Weights of a small GPT-style language model, trained from scratch on English Wikipedia.
Size: 11 layers, width 96, 3 heads of 32, 1.11M parameters.
Architecture: rotary positions, no biases in attention or MLP, untied embeddings.
Each number is 128 + 32 x the weight over its row's rms, rounded and kept within 0 to 255. Layers, rows and columns count from 0. Numbers have three digits each. The size before them is the row's rms in percent of the matrix's.

# up: layer 2 MLP up, 192x96, rms 0.244, rows 142-187, columns 0-95
# down: layer 2 MLP down (transposed), 192x96, rms 0.226, rows 142-187, columns 0-95
# gate: layer 2 MLP gate, 192x96, rms 0.253, rows 143-188, columns 0-95
up142 099:158104181194098143108146142139094180123146159138197112145145135120093104133127131143113086139115140190102129165108071124085177104125114116157137117155104125093128133148117092051147054076118123137140161146109179139101094177105175119068099096157123176147061105124065114140145126121054120091
down142 100:135096190118090149143202120094100139107128157194126125056127165105144048103100086139068141088106160175127070096105115056108125100145116100128100156190097140117152106137127073128094106140149119071116141153121144117191169162141139110095102144172156089116118120180090144136151126126165123101
gate143 105:144056150134156107139171141169123099122145134126082168145081112100149136062116159151166118095128053140137130138148140098137108094079203158134168144118173146149137169124105172143125070126155174086150078096135108118159099100094160191152100153096100162162120076163109121107186121155108169191
up143 104:136127077143133117142143107115053137091072142082130119176041161098143105095126104118105125123163164111130154124166170136084143155138192145134091129075086134154122151166152110106177148164100134113147098070170074111113128125095140151121151070049090111102183089111141115175161127173127129181
down143 105:148121112095151127147124125130057148133112152089216130115154120167131142135126106092158111101132203109148119189212039143127144121085134130133132140162160122158130124138174113090121090131098081120158051168095163200068127127085144154160093150124092112123134167133098143162146103146151164145
gate144 110:121132124129124085122169150128143116132135121182143119135089093075172101136109103159128126156189121157127169074161106165160115198166166140146157081138123149105116062104141096045150133112119104105138116105150110165093137161198141111078113094049201119101154173082082142142120082137130127081
up144 108:108082072142116161142154158171190165101094205080124073105109053066108097096131162129138087066095111140136151124133116174134169118156061106126108170144123146125134170115125164101129160182147110074095112073143100169101133120150125097127127129153092068155126132064103112148125167142143114118
down144 098:133107083127114096142145114090179158087140136168105122131095148153115161116110105203093128032082103178118097050107116159199106104134152142166083148122191145199084101129142098111127105171117113097115073137137161134084128156087109133131151124157167189140148172136127088135127111174117120115
gate145 096:106152127120083067122147145104163160163116094076078134113143064172113137126104201119135094150097140161137136197170107133114146167118090128161093097145133094161081088123066145091114156136096104150107173198138162109097118107123058170103126173088152107136125099155081141170180152167147153148
up145 102:134121128069167147166079122110080089147103123170154138144139158083154112105117123151146142065114109111100098101091107143118123085177169127080170112109132142074138167145198124140117098100154147107110076101104068129152117162120219089126118090153138161131072114094187096106083124079056126125
down145 096:133081132097120093156194056133099154090123164167154184123136141127154097170131115099186141093178110132122119118075106115148137138098172131164147097092209160110115103137134074164148157070105114144097153122123091169099180169085101116157099114092123184137113085174148141132120151201147139085
gate146 097:071089116117078142131106088120103169168117180117072075089150077100063139137117182062090178141118136140121152161127134123178124155104153165115137161119203102127146116162099122134159070108160060089155098177078099143119113128164118115106137137080106124094150119168126146120093140102055132131
up146 089:063152105085103137123150126102115137115188169101138081136132098155100041189075134103127127167106125134148127108140124147166133151102140164193174093177180132122152152151086162156130105150138104098131097155125115095080164099196139117131158113072061114107156193133104082138106108094070121122
down146 100:124156146133140121121095160124141130184189089077070157150115166088140138163130114132158105175119190113177124056143116089064130137136117160113106125084069089129153098205120152128162138126116161141116107086101114133152167165129096214183142095137154120124131112122114153168128082111106153209
gate147 095:157081106122195104166120101166090139166081136177105114107131121087094093138103152120066139116069180090094124066160121110142141126130119104125167092139089137133149113052118156153119140051138116181170108153117109084138115179125108134173151104196088165181178131137107122130072135105133171112
up147 091:189113126127160212122072086182129143170126165133087139088121098118113142088135082070143148140121194122138117076113081155212102141106117126127171082070150166112127111105141088110101162100116114187093145184118148130112094126117100118054118146125125146114119104135166111138098135096112200114
down147 093:145106133105195123113114152099162129142187095137105120100133173126154149106135066119160172114112157106158134131040176111129153096142114039073079146152153116189117131078099119058148119094095114176113146135135181158115118144143099139101138171166125131099181128080174147123183116174100139113
gate148 089:083166124102108126162150128137144076079148162066111069089132096088159091114119166173149093135075099163141141160140187168111100147173101090138203147165160087116164119110165152092097102072176113142112095153103146078060128142134143101107152106067166149129138128149117140137136155094171127178
up148 097:079129133114129111109174125059126114100131126157120109164112061125086170084138090093143050113124123156132172085160133116125086107124039084127141164104131133136105134164126179112136064127189190103148114144106059107128143129131190187122166114092112120113133111170125111125162133089085184122
down148 096:142114060129089195137071062104126145122150069113150117128058111144087113131132109142113140139113119135172142144165139157093094124124113037068112150152154117188096131135127176139123112116131141097149174135163147105113147137151127136161193097115183145091126097185152204114155076072109144115
gate149 096:105124139109132132106083164137200101132136148099143086138022115104150132135062118177110058120125169144077137178114102037130131140125117141117128108063123184092137118133127087114096129117140126120124179077112087134151117170100088116104113099078128129131103101141124113088149159129190134200
up149 099:139140189129099139152113147119156096171117142137130137118059109109082151164070135195125157134154133110121107121065137093140139128127111132200121068094159107109103133068081147067097128127143089136078160008077082112128131110089119140167123080164165099146113137124108151131130145173136126150
down149 101:136116165130094139090136125116157058124135059145106117183115128105191128150068137154146053130158128167114137160051067127132134145118144143085146097115110151161133125165130171118111180122129133153202118124180153192141197127148078095064128139152142125163105135078123070103106133136151111154
gate150 093:072070079086098185152144161165119085088119156121181095156096154098144126117112129119127119091096136132119098150173141145127163039126126085136110112163106124147089160129134129116145140136103111099165076108117161157106136049183125098115119113103046132091058091192169153127093149107137118088
up150 094:155084122130065156099102119168160125149090085082098062083115156137139148168047147126113177128086152152188081137185168075156169143118137085080125136132149108142112109158171101161113133121127118095171107088157111143170111142154132167106121091075110123150117100156149121145099220121118176125
down150 093:132143208149150131173111153127098123137120120114144149131185197092122100154144141145199120147193168148122148187208160122143119198116036150158161129170103180147174108079143193113100178132134154160116084128107153095157115146146153129154138101162116140082144138123149167119114128123116126144
gate151 099:146117134092122179140106120117088114132166154142147093119205148095072158077180116111131157125095108166129128132138208157072114168156130095118191143089204124143145108096116136161096157098149140145090132117105189100111140072097126153147206164093112122113118098129150163089144097206128107144
up151 095:160152123095131147112153148104077108102137095108124117115103177170060094148084149074102094128175179107168097072108131088093124189138160134152145105172078097140178158135114144102115135149163150117121083158087135171114088187070135153118120088124077133079171092114204117095112100103147088150
down151 097:104112109142123145167076171100122154093159136119143134122121072044139119114142116126141148173140184098214132204111151154118132130110136115132126196163127124049147125128168173072131124093098142113186116174141159138147074124131135104179117070127129139070161098072154113189116102144135121144
gate152 109:158145149100144087119158101125039108160153180178148066129161098118099160106157144145138070150103119118081153188118131060121114126101106124136117154126103136128154115122108136083144142110091144113102115072200139075131128156069121119062092080090078105117112131126155065159135084145108114191
up152 111:145155130164135107161126112097122106171090077132171173104171088113135153113140126119153150146105129165096200077135122137074177119083109120125135100110153115144134162124188159112129116121149132107136051105118132100153135146119189072057112152119081145154107168180132182027096143071147138101
down152 106:119191112075116110129050157122120123117065150108102133128120166125102111132099116132085131107141129180166090070095134098100134158149157205128098037170168152139096112135127117086104094059124114123147119087077123108087144169155102132162109123152141108155084094111162126188176152144172118086
gate153 099:136138139102143095181141125115188125089061127095134179135152133040122147084133145151104187176145134172073113099117138064081107153094105110059105166101116105108099149110107181138144173149095149125143133130165101089137145101172073138126122139164092124123179102133132125114163130212109153177
up153 099:117048105141137068154188129110132125171060124148153184107121122162160120070166148145157140144100154105113135107169105134126126130186092194138117108110179151162090129162157114074213143104157090155140103059135122174116135149095106080122122132155101168103181178120141127120091124106154089129
down153 098:155151096150137088193138090098176167089096112154125127167124098109156105143179124147076141158159143120095121128184207159056134135166100166184136145108135114207071124144085096090141095121105089175101103140099113174103090117148127120087178122128115178140131128126150083156165125074094118121
gate154 087:225160112113095095101169141168086120169139102091125127158107142112056099092119151142137104196105093127130119142058092105149156112139157136132147086134111106101155095139115100101082118121118142154106119133128116126107113088174030099079051076162149170091117129125136098148131097169079125140
up154 092:142191083126148169087123102173136149138120102147132159149150172132121116181161172142110116077127109069122101121090089141148141067159145140071156118123111076099091087089103137151117085156155182164168113052138106110118149117137124106119102152174154173078108041151152121131126137156063158178
down154 095:111131131175199178183089143149137165188108100124107121128172077154143124099136136120142110118142110168142106153084148110198141177121140132110106136126136104132125073123133076144099176127160114105099129212084181058142123086188154204112108141092122113135100102147099088085191142120114127108
gate155 104:157069123128138137121114129101212100147175145105127122077153172144183128101145170123124186109128114115154107121133180172168090126162124142149194149101170115123141084131097141129158098141103118192161148136128183159145098123071077058095110121150097183162075106128103141071136066169148146138
up155 102:120134139122107145133072145130126172141165124113158117102131179129135138081034142144090119077127098098148155103112152254103166096113113124163151189126144146127073132111111126178104154148114073133138098140088161110086164180180103133087147120147100106124063128130157143125137141180077160151
down155 101:106103122100116115068179115171155146114065103125147121189133073124146089126146138118120122134159095141116170103172042045119135146145107156150164083133111136132117100081127123116088089129094155074138135122092077168145104151123162132142116170125175136127121104092138214168176149104130054096
gate156 101:140107132121160124124128164136090093069040123089075098110161100126117152093063100148134179148165155104110149145116129079125150134115141140107150126107057181047130141156129120127164117089102095105140065077141131122183068125108106095151176140144111206089091094141136121112115141085157130091
up156 109:156118177087181091109138144083129102177114199132142130107172141126161135139171095213116052174142192125154123160137153142143121189076130094192144089153119162068109135153141094089145113084153142127112141116135120053143096155165128144146150146110154147114145147076167102126152165143160163140
down156 104:139127105092083109132157131116169106136147190132145096109131109161100099141173131151175147161201174131129211144088120154142107156168162148123101092180152114118099116132176139061134139137130124153084062054128132084067109146106126164053097121111072105142133134144110158111115061108168114138
gate157 096:157154137120129115097088152129084108118095157150147128074139161164112110131072118138134104176187117117144117089103107089136104124164083126077133142121131167132074123153115167108158176123139152091154119190085153142124120188155084053119086100137223143090100105145081131065117153186105102078
up157 095:104157138153152136116146125125129124155117111104164138113130174172116136127060118131118122177171142071159139109169123138088123074142141116153129119154090132105195136131132071120165116106115089106102188104105069150174032174083085106066158133172137119187096103156153078082111115073092161140
down157 097:100180171109137131084080101122120141122147072169087123102121149123119126145060105098065124173152118055112156108132126081093051069164153162130134090114165126141127080159148092149123099204156113093103147093097094100153102172103136160148126031141150128118111125111164119141094137118105098108
gate158 108:131125154145114151101157138103099140109087123163134107087136095123147151139113120158200134140204129089093089149197165110089084116071127155155177125114110135164154128145156130104148145113166111165125158143173201091139121165110080155146103092123142142120118095146065088194127040071149177150
up158 103:192147195168072114139062170194164140113129100095133173146088119153149069150162047106106107128123112080097130122185095146165149090174107098184080133137141079174112140077090133133115115110084141153111138122111121119160119155098104088128134110113133093142127129125101064112054146126113116135
down158 098:083101112094112084063088130108106079117104094100151085072078115122104080088181086093093114080157141077108112165125110119158122110112159083128142113142126125122082112103136125150123170058155094140072152155115167099094110100166098129091131124066169130111109166062125149089111082059122107135
gate159 104:137098145139109119168075165117093103085123156114088146060124167118125146120172160118157134112104167137169148128081094195127108134139079165158101177112140126100117105183139190126116075165130107131178142077144153092116113127106171105075140064095198119058206102113104151158113123115115142151
up159 104:165165176140106133128127138171166096112077110138174101113097102147131149138120158078156167153149153101150076175158132135188149135168116142133081120083114177166096067121093098123123092112131101183130113083105141145139161154113189089147082079150133191172110110131128170173077188122121153196
down159 100:112131095118111208150116182119103158132094137171132168139107141177133077116105062168102167130094143132129150137085059063151155190178128148135114157107139131187127107159167150157176120108145145181147078096138145152087127144094167144113069108115116150164102129097077155178110163141149146186
gate160 096:068132035136143111134170138167139134213127158087111086048072144104195107146182116073142147164114097117127118141142127093182114170176142151102118091113143128156125096125117107119102094099145172149103121153152156096060127081097096147130151117141107162103130136068147159102130124121108183149
up160 090:100139056128114107079126087162135099156165123112172080054065117138147092178132114112100114129161067154117182135125091136169175119077138127125100085160194091165112105139080122165117160129065157135133159126105087145131173107109084166066100127140159116126132147066137094115129117110189137143
down160 091:156104106137102128121101165095106141154105076100125127137047085063094130134103157151079147113085062151145173119150163113203157174136164122125051123114136189074146132123194106158143115115111118170122093088120130118119125190124108115181107139117122076099131133156210146137163133125153124160
gate161 102:070187197130172105149179165119115047096122127161088096172136165139168210103117098063163163074085137143085130100108123163129148144146098098153107139084105133141148094156162118098154104114122117153137101161108140120131169158102207132128072089150131163110150134104138074154096119111143115118
up161 100:097148138130123120130176123115096162112113171109134121115150070077133144063153210153132118067163151108121090189195130101112111065106110137128068141081082125108107121142074144150149090123137118110103099183101110123075160088105091157115083097128158099135182138165152141147138167117190155077
down161 102:131120118125179087140140063105140136079167144147157165158109205098166119195139188157154116116144106150117121201129118068143035126103123143132102114177156118120096176132055115103140131132098176118102137101147174176160129134165156175131179173126117147130157110154125124137113096162190135125
gate162 096:143131174194177103144169078085137132163135087127109075073149147110134075109172139077146177167123146162119066093116175156142134132143126129121141112129128060115134126164082078117110089091162084149159154156138183162103087145102110155127123222091100141071100182120118148141137101120142107142
up162 101:153149135143117110169106083200116147119179166135147156160110132073123096082119121140185095134147161154151130069134135172126163095127114119061163146142090171183149188152096079110079116060141179156114160137111146127139145176120122138171099098129096129107070181112161142065145086123090145163
down162 103:086130111108128126121129182149126096096091178151088144130127124116132141155090108158124154116120076130136139159164108071108119082115129097202167098123133123163109108107080143142192096196133116108086147118167118136119198182164190141154087088207126099120152114155157088123124056090140066103
gate163 105:100095117134120150161157160138139104081107118086139125154112134137124192104162118090163163142141112114087169207168110114193163132132123103183140163081118128125160086099170115190091074101136153135168130152140145165125094106050101084084152130079129153144127155137049154106130106159165103191
up163 110:198161133146148099145088113107125101140149155189098112134099125109093099170122102135074064041102105162172092099125135125166128112121165110104099103172135105064152167099088156136118089150154116125183102131138117139131147128175182110140134189149058083144169172106148089141121092084104091093
down163 108:108160114041115137156182159125134150103164152107119123137132096128153146128095125136147170125155155082122107119150165096120090081093113110101143078154119136111099102134067090139121133099078150109122082148145070125119097155142091080148138076146200075182220072126133068108175143126106139174
gate164 105:141125141182110144094120091174116072088139155089111169144175156124133154127098078170124117072192159141119093132157126084130134091190072123102147145136108167135102121102159107174098127157160148175071164145173134102150174083108105112118120042114105085186099123090182150108113161148159153155
up164 098:129106097150095102059134125107117142111100100086193140089146122148108184197150087115144140114085107106140146144104151211179112183147207147108151171150128106109123169134089138081137130128122149093046138117142092123165075113160192141102119079102129142138183161125108160142141143176117095118
down164 104:122172132110117188122082121091197113152160115149184066121136195106137090117099097091118198146169145122087116099146150137145061063090122140152134125146139160139184134102154086104149147162112101069135070178110113143097102159150080123165170154169118135115149139157169116149108139170071108137
gate165 102:117120183043132123146103136149107144110122120131048078168111125131132140151149160144110175184126107119106120148094130170094125156126091136118081121191165114141113060086112168126107117093183142120151158123126143061131145138162092096137118157146028127132109124146167162192065084132113168128
up165 102:145182136151150113068113069151126176134099121152182166147082157101157143124179165120154106127131173170156128129090076144158118103071129145150124129181188076128126132074107168138141163135122113121158119109062089128184110128115084129107120116146139121155106178115144164105097131079190084217
down165 104:139086126144175165078123096078197132142117175167147164202153178120089156135129230142135113147113125132114107152143095167124149139102129163119170132129181052103129115151126115125187152098116094137151159143090126087142124109149146130128096113134026145157120141147176073157168104110147115129
gate166 095:155113138108104118113148118147165072168144144124123076118155155149106117121175119161152156177092154142112123104195126112171121157117106051194106064175064172051131131067099135139161137117141152164174093099127111152177134169074144110113111099177103151108132141067134125111146108085178117145
up166 103:100127212091129136134168173112129118143155087166168146083102140127107190161137107157100186109165120107179026123102156151121067165181097132129142141146176116199070148166147077130148161159102139088157143145132131156099141141149126146118120123153163111109155132180142090113129121181090168119
down166 098:161102229086127159098167147069154137151159141164172164135153122127074180138138103137121150126112126116164124117138140119131158130143134119122142083085131153110060221085096105082112105127075127173148079176148124056114189170110123090142147118138105109104153122188112170152134151118136142168
gate167 096:066121124133119141115175163111109098143105165141104110160163161150156198129061109129169144144113130136076149145098163130176112125104077143068121144140132111102126117137115115101152177123137098140122207070134180122196120074100117163104163135132095147189093093087113170137154180050119092147
up167 086:115120137095176083103152175166189084138237104111110075108159105130157094130124132142143099190142130089081094130118125100125152108132118145180124120097135191152073080154071119085169161121110124145160082115110155169131123096075087120100097074175133094137091103082146153147139130147095124135
down167 092:054122138138037143169097198193075099107124107103108098182133109131121127160114120097138119097183098144079143099138122108149162086144159080116123111137125154131100126096155089112157076140142085060146155052089195131135180096126166102154151124119102110119097098112130133147114156125096149173
gate168 101:186168157132154124155089096107108064190097129131111146133164133155172122113116106139136123165126185078111111235107105180088128194109159152097165138147099108069104112132151127131111151148069115121200130149132101117119151122090076076125173095113127139151159171157119177099163144130093099131
up168 100:131152116156160075110068040106107154152131114158076174083183131133120138154114082187121054154128142130092115102080113161137119136111126156093122108140079124124131112134077139147126089140089109161195088177094084159091133141094106145138202131162098139149158155156117200122141139085107096118
down168 101:187185102162147149155102068106103166105142071123156169109076058069142104163078147134162077143115136129180164134155139095140171102149166151095168121182181162098107115122128160121120108141103122126120126085192159152077136091111114113128138109172089116134156101066139092157093158126128179161
gate169 102:124086163137145148092186169122111080054160145124107163184104140190117129079081133201140090115152148115125092112193109125092101110164089189163168159093143095111107154151160149070116104086106159139121107107135146125109155129156097180125161170139120136096097073144099113160129075069143112125
up169 094:153111140064079153134136121105133153130118083140107133151133167046120179105064111129112131152130126154136191129083101138114140101141145100080124141158134120122082157096076130169094150158184129108083184099136143055140100126115086145142107182118093135172127081060102127114200144127140168061
down169 099:089154094142171093142079138117173093125152115106103139135143117074111090160115078108081137090155155129127125189138082134126148106089124116143196079152180135150070165134137138128156163134068080107087094110169095113125138146158133122107154085064092194181069059108159119087121111139092109119
gate170 097:154120114149114117133125144120123087110163119140152142185101128075160144056124116158083109065138171140114124128154148104141183153120154128150109114080108180135160129107071092190128042084153148167077145094066173088177135105121130114162117104107140138096130102151052099125052140114140175127
up170 104:104086105131114128156086119107181118154083127135138146082098124092108111215124135039163140146087100074139109127160157134169126111129180152063142124120144091142093174112135121083121191149177089161167101142144126151071113185101089141126142129128138136150147175168167146120179166167066154141
down170 100:079155148131123152074137093111106067124101150132110143120135119104153175087187167098112115092096123166091177162129145157050135106064144147140128195159151095151069102134126086080089134120140111147079101162128110071116117111112166113083126138133054129092177085101129115186134122077100107155
gate171 098:175114131073123052121182081091152073152115145071090099132104139142103131163124085160158133079089130178134170089187135097175133216172116118122114136154165146114119099101161188083144117139142107121103158137123154166124138117127155097122156105153069055110129149107076139144097098089126147105
up171 098:145167136152110166089091114153089155133131123088148121180112124072180106162145177100059080095126129135131111157152155127084082127143167138102065150127164139149131172078132104136117137048174119153133182167170150066152106157141103155134135106133160145133171203146169129136139136159155065176
down171 095:090155095125131096127142158149178092147133109213112136118149199116117143103098179110148159124140143123167140102085160072092104105104116113103198147134139136141147065141161057094155158138094142130174187164121125160119115132077129093144127110166065163100168102135140092145102104161216121103
gate172 096:075175063136176099132172112156184108159115132130099155169051137125160149103128137138112060175151089120122151193108166164177135125159063171074110080164108131097175140133086097091156130126165118151131137107098168109101175103116097140085139136142156165139142153155091127174164156175113144119
up172 093:161090117089075182157107111163126151079193116116154128070112155185090150141131127052143199150056084119090138111140120166133088121165128103169148158086143120128097147129117127134174094144148089162137118110126045123151091084150123105096097153117103162114129130117202111107125124175111086092
down172 094:137146115122131152143090129077187158135123127175154013072110137174143105103147127114152147071113168119186041101105177119152176116076147101120103117118139079137112185130113125092107148150164148140116173096171092113120138138100113139129158110158115097122166096080147106110121108139139062072
gate173 109:103121167074091175172133075130124127096075120154117114122102113104104129115153134107158116191087058112136162176112110176033112065158169117165115135114100151162064115154143133121159101065153159087131148092139150150080125113153106137117138083142100135120172100122126162103173202143116166110
up173 096:173152176098160130167126165193143108120128175152057126043201100140167160127155151189140136106151101129194133104118117141128132156145168089143125169139107134165103088123117147155123114146153161050117144109149156166094115086109104176149121060164153096110145129144126120108074130191126157100
down173 102:137166159133101124157084138147103136142076094152122150109139101149142120195136115151178108144127130124175135173111118113089151186172182126089158101128125144132120169139101109095161156140151092075116106119125079142047112121164164193089097126142105148092200092130110186203174157161087148080
gate174 101:094121131098118190118087142115110103124152152134116182094152118115103168157174159143070117090170059095087138131153090152091121088151130134131129124116150110134107098134141191047102157156104125109124101181173121182096130142083168162157128079103128112053113081146093124084090135104157076189
up174 097:145143047115152200178155110076142146106133133117150086161154108126150115176088110146150147179105162150114143094115200125107113151096160149179145091179128134119152170160115157076071117087141104118162099089091138160151117170105106122158153164107084174067081113129103175111196152152121127114
down174 104:118095175120128105108127090129142157103176120129078102096126151112135079185127137143064130080125143105158116112137118109135107100183125178125102115047158144148217113174116115129053102154144160094148079184116110072135122114143129124102198177109087128119104081135142201129124094123089131167
gate175 093:063138146085139121121158152142104105167179142148163158098122139122061196162171182135163146078138120125120148136163140149102180106126120081135114096163088100119141172127107131155182061185129145146129096100105119061167119110066135189127123129117109111164079063114174166124123145161092123174
up175 100:158125129132158166193092149155163203131103150137068178134110189141183097093123077141097139161157100120115126134137158178175073188116092161117131103109106189177128172101148165131047106144104140126131176133159140143116106120149091125145142154157121152147145082094102100097105095113127138053
down175 102:150190146120103140114184110129098061135128165123152074147130100139108115112134131120119082090121144138108148095114177113121128111145132107150103155140068133084110079140089094124128133100079150087041141152121126157101159066150084083122127105090235056139107132140113149136164160061141136173
gate176 108:102092170142122073087150107151159108154134152101158159130106164152116083119142101144169140130177142116157129110098174190123118134155098166146102189204144075186179072096090193083164141109083167113157115135121185092146118144129110124154131141145087125167078160158116123046126101095123127126
up176 103:103136162091133099074124094128151156174138115156169119161127101166118161151107101161111110112110118147186108134145128184072117181077098232118078116216159151130096116165151178106106136142080127109147119110188146150069065139140140151153113121138150113160123175158104173148124136138116173095
down176 105:116117147137198111129153154126134150130108183178143161150101102173108151141150133132191126073127144127171137161079125155105105168091063101100101163205126139143126154167164179126180175132172104156122109133111109137113187172174120148112072114084108093167107125165119188193156121087154118157
gate177 095:142155118089171094127134115161086084153133143119169157102152106130150139174086179174167128114128037180095094142129112110180118156180154143141158137085118119116114134097149097144182122143140135165061110156138180113112176082105107106158135094104121185198147171148128113089080164200112125152
up177 105:084105136158123091133111137136147067169155144140106141155120138168142091178079152114184128159113088120140147126119163117124138121147149139208131016169111108142196089102115125112096185126097113166109128106135126153173068153087171084140158126151172121137183112099114091165114180097121181144
down177 097:116190183113134132101162165107154131135098184113158125048153142141124181118111180118092177101161125113125169131126103148134089135149116113124137137205119088136140136092102173123164099099122090201134069102145158106099126173071145132084132054105069131146132149086147088140116177118143142190
gate178 100:074101103105121124120085143072142100110137149108135082109144147128049068148142096135106063123103129134106144134136120155150115180080148130177039105154080068074161127096139182167166147142133087093104190105108160117127097109136129057113090121171116125080147092128112089139139116169145093104
up178 094:068156084138131128143132088121131097137089152139103096149081101137074099146109132120153124110150167113099090114109140143175150138137162232072084118132105111120169194144070141159170172073112101144127116178084141120126149139090126122148124154139085153126141142138100132099109165075062220094
down178 093:166121152121130130137148126126177125140114094166125121086115093100063074148108122130160064069153147143111136146173107130152088109168140128178127144131118079139138171166123189181149129171108135106154133126145134142111176064099138155155024126125112019114142140126177131135157148121135195148
gate179 105:101171159095095159164108097113150167055149095071108080105160080173143124097089134136126133109090097161157104166117160086124114112069093162088124151145198116186132116190126061149085154127096093093098147150178145118076133106144179139123080127119102121142165076126169094092145111115130140149
up179 102:118122161072122105123167128143088105179126103114213148095114116073113064119136099145167139090095172075089077144184114150122158112124190164152130192100076096089151143132132114099149130065155139198119146147116127209130125139143152078156102069101116152116095091129105144113150114126120137103
down179 101:156133141105130134158128086096193127168132176125145179107073152152121130160060092124144109108154080082060139124115158096160166123190159127125137147120151059145147154145104109154144134054119124190165088165152134137164161124122081155127186110129185082069108092153103107102085156116137092114
gate180 099:097170112128147064115186123126130069151147107163131130145096143139107120125143116123176099153153165133053122110074141121129067137130120147107101092186199083143186104073156143168129066118120077152128165138082141146064094070116095142131189149146138102137134096110142141144091174099085095152
up180 105:131069124156081139073149037158123178152088166148129140136132144118148209143147141117160141118091133099143128122126059160159100153164184125160117100135096092110113133148171146105112120170087130131113083189139093205156112085118128113159148085117100114104112152094127186139137075109199156132
down180 099:102124119101102107147131113131142121127173107130116135114152144107100078182082093082117150108170093133188118128156117117152164141062167111162115161097201037138151115161139161122180165098147158151167132081184176086091101164130106081145110161170139134134147104179112162094207143163123103119
gate181 098:164096131155076118114218118169115080200154169058151128141183124152145187133108092162114061104149081120118139178137129149167132110083138126164078127136122122092096109115109094163154125106169148155183101107118084169143100156097095133119145136122109120122141181133154103121182188163093126084
up181 103:090123108098060128127135105178065140140116144080111135131155168084145138096168147087122129118153126138098100109166126131111171226090126128159106147144141153128158110100114080083141104059105106141101160094172138077111174123113184097097136085111093044111141122129150098194162111180165125129
down181 104:103182154146147107084112077164157137077131108132157081089100125100132177128129095088167127089158135139136106124145098181153131109096109134132101205065089155114152130102097145045105128149085107089113179113117138166122159138150157138141080166163106147089119119100195149075126136202193128139
gate182 107:145140119108180150139149102084075095158154126125154143121151101132171140103242088105124145103105093106099148076129120140127116125132153123139117100157177085113105155066182147105150065136145075119112142106111142058132141194143152146115052133112138153104210093155115124085101153118151096090
up182 109:174101104179141121179132098098125106147178166091148210146109094114081098122160106124055129156107130122113149132156068104109117107114111044111130094131123052139145156111147155137162126117158124032155169114165133135114101196122172144084117093149118125138148096174094106091138144081156130116
down182 109:092156152168154099128137119047125112129180101132155174151134134067084092123133073153150123092091103129109158136021136142103079153148114088156106152103137151139153122138139134126145151148101164093102128125088197146142100146129154111191158197119138090078185124157110125166163133188135079140
gate183 096:083109134136110107069147171172145065197136133126082142210087150109118143085123087074165105135124099124087104149088124153039081157145124118136184125160164117093072163083144106066099151148157144096124097078132124129175172098108122111150117139132142146143127157152120119191130176139135134136
up183 089:100110132125114177111142138079120125133153115140105121144146179133154167126154087181151088082122110092098128120133115162033134149116121147081150206112108048146144179122122121141160111138203109115110103226138139120125146080171101170122152144090114182109183118170124177144121123170133140161
down183 094:127145127124178097163130173043137069173107141154116113141119099131119102111151130130114142110137117125079150113143160099118153086191092093139119164150133113162058152156079119097106142119156164111155195125159174099116072167082195147126077140108136083136084113160078163121159112158182120062
gate184 101:116178158121065097154130158101179047146144138132106093073124113155131125108107148191132195121129143094070092123184175149111205128167092060102136132168190135156159137129116135138150110117119170083113154138099109143148133160091115147117160085165135107137104120031100144126099122106133149127
up184 105:174119136169152138122149109131137128157160124139110105118148182143175140108128164153077154142121116087139163106106137120110147158096122139064131128171086129130139109139137135166102105149087103206091176063198077121105189080128142113213194091145139114144135045138122159100097151168181137121
down184 101:135163087138138106078134122161131133088187127165143166148099098162122116110087110119132139222154127129083157138174157106113137145116131090150138120145184091142168121155093094126107092119169176159126145146095128128120125120128147046159037185155154154171068155160086171097102151171120140184
gate185 097:162174129188119119168161182140093090145137080123132166103102143082085131121127103118151147162085194132147123102195108122133120055164144118183076129188145122169155135096097161102096120080105176165100129130120101084134201148181108142132172107147065133131088142085157152119101151151098138143
up185 100:171112115134166162111120065094147110086107108108114199135113050111118123116117141096096151135141128159118142151053160107178108156112173102095111113123176101121197130163141110104155065093146091103068134064131172118146128105174146163123149175089135188127073146155080120160160169129105113144
down185 101:128140128179130169159175135054149082179118144115139111118166157110172091176164125104086096119121148151121146083149082104160131090147159088137153081154124117177097077076138078170110153167165147148108115132164121141170087116199053122133137165109104138080186175131123113090077114108123158132
gate186 105:133149140087110133115104159141129087156171093084110085103102077120107179153109119109132049108113088106139108099095118165048127072159059161128191122129126122129164131153161125148145117179102146125167138120166089073100111203150120166106170089094171082181127121127176084151126146144153113150
up186 108:090129167126198141055147091092127147155128104130128118053092139150153167144159116127091089095117146133141100061147083155092120080146122132145188103087118149119152160126171107128157178145149107201144148127205093118109081166163159121126165109152160121130108160188144159143114168165100123189
down186 110:110100115143147158187050165169127132103115048162147116181127124097134149199125106119113119164109097100107108161085122144155129095110119062094085144097095142117063164164135091158131115151149138162136150098137134007176148150161154096155124158155101117147154176134143165132126146126108162112
gate187 101:109110115098085119117085096145144160132106076191106195216138152117150156087146104149149139126135206090127154132103105115154098151050086197113118112152170148150158167179164146109144085049107121124111074147129128118096128102135060122126096129085109123144181099137141124104146140106128094139
up187 106:146152066143205155171094132127125114174116144208109137117093118106140102134153142061153139142129151113147115122155145181121150100105130073067119149112102150166080083113075079050175126142183076080132165126139118102106070167108118149113115119122118098119179186143165114091124107120148140092
down187 102:127169108117102129137125145141160096145130131105160156151143121072132174087088102158101151104109173127103132070065154149086055136177095132129149128141186116135115194118110134152134143153150150157114134080159079069155095203157117159075064117120120091162122074077155067093140125091142097102
gate188 097:077159081140126117155154133178151075124213117140084081087165165098172091117111137118136130094132121131148149152123160072150168139146112191137109092133129139154167132159070113128109124136086140100128136099083123165117128092162099066114110105173094157093157048139038141161138130109141186139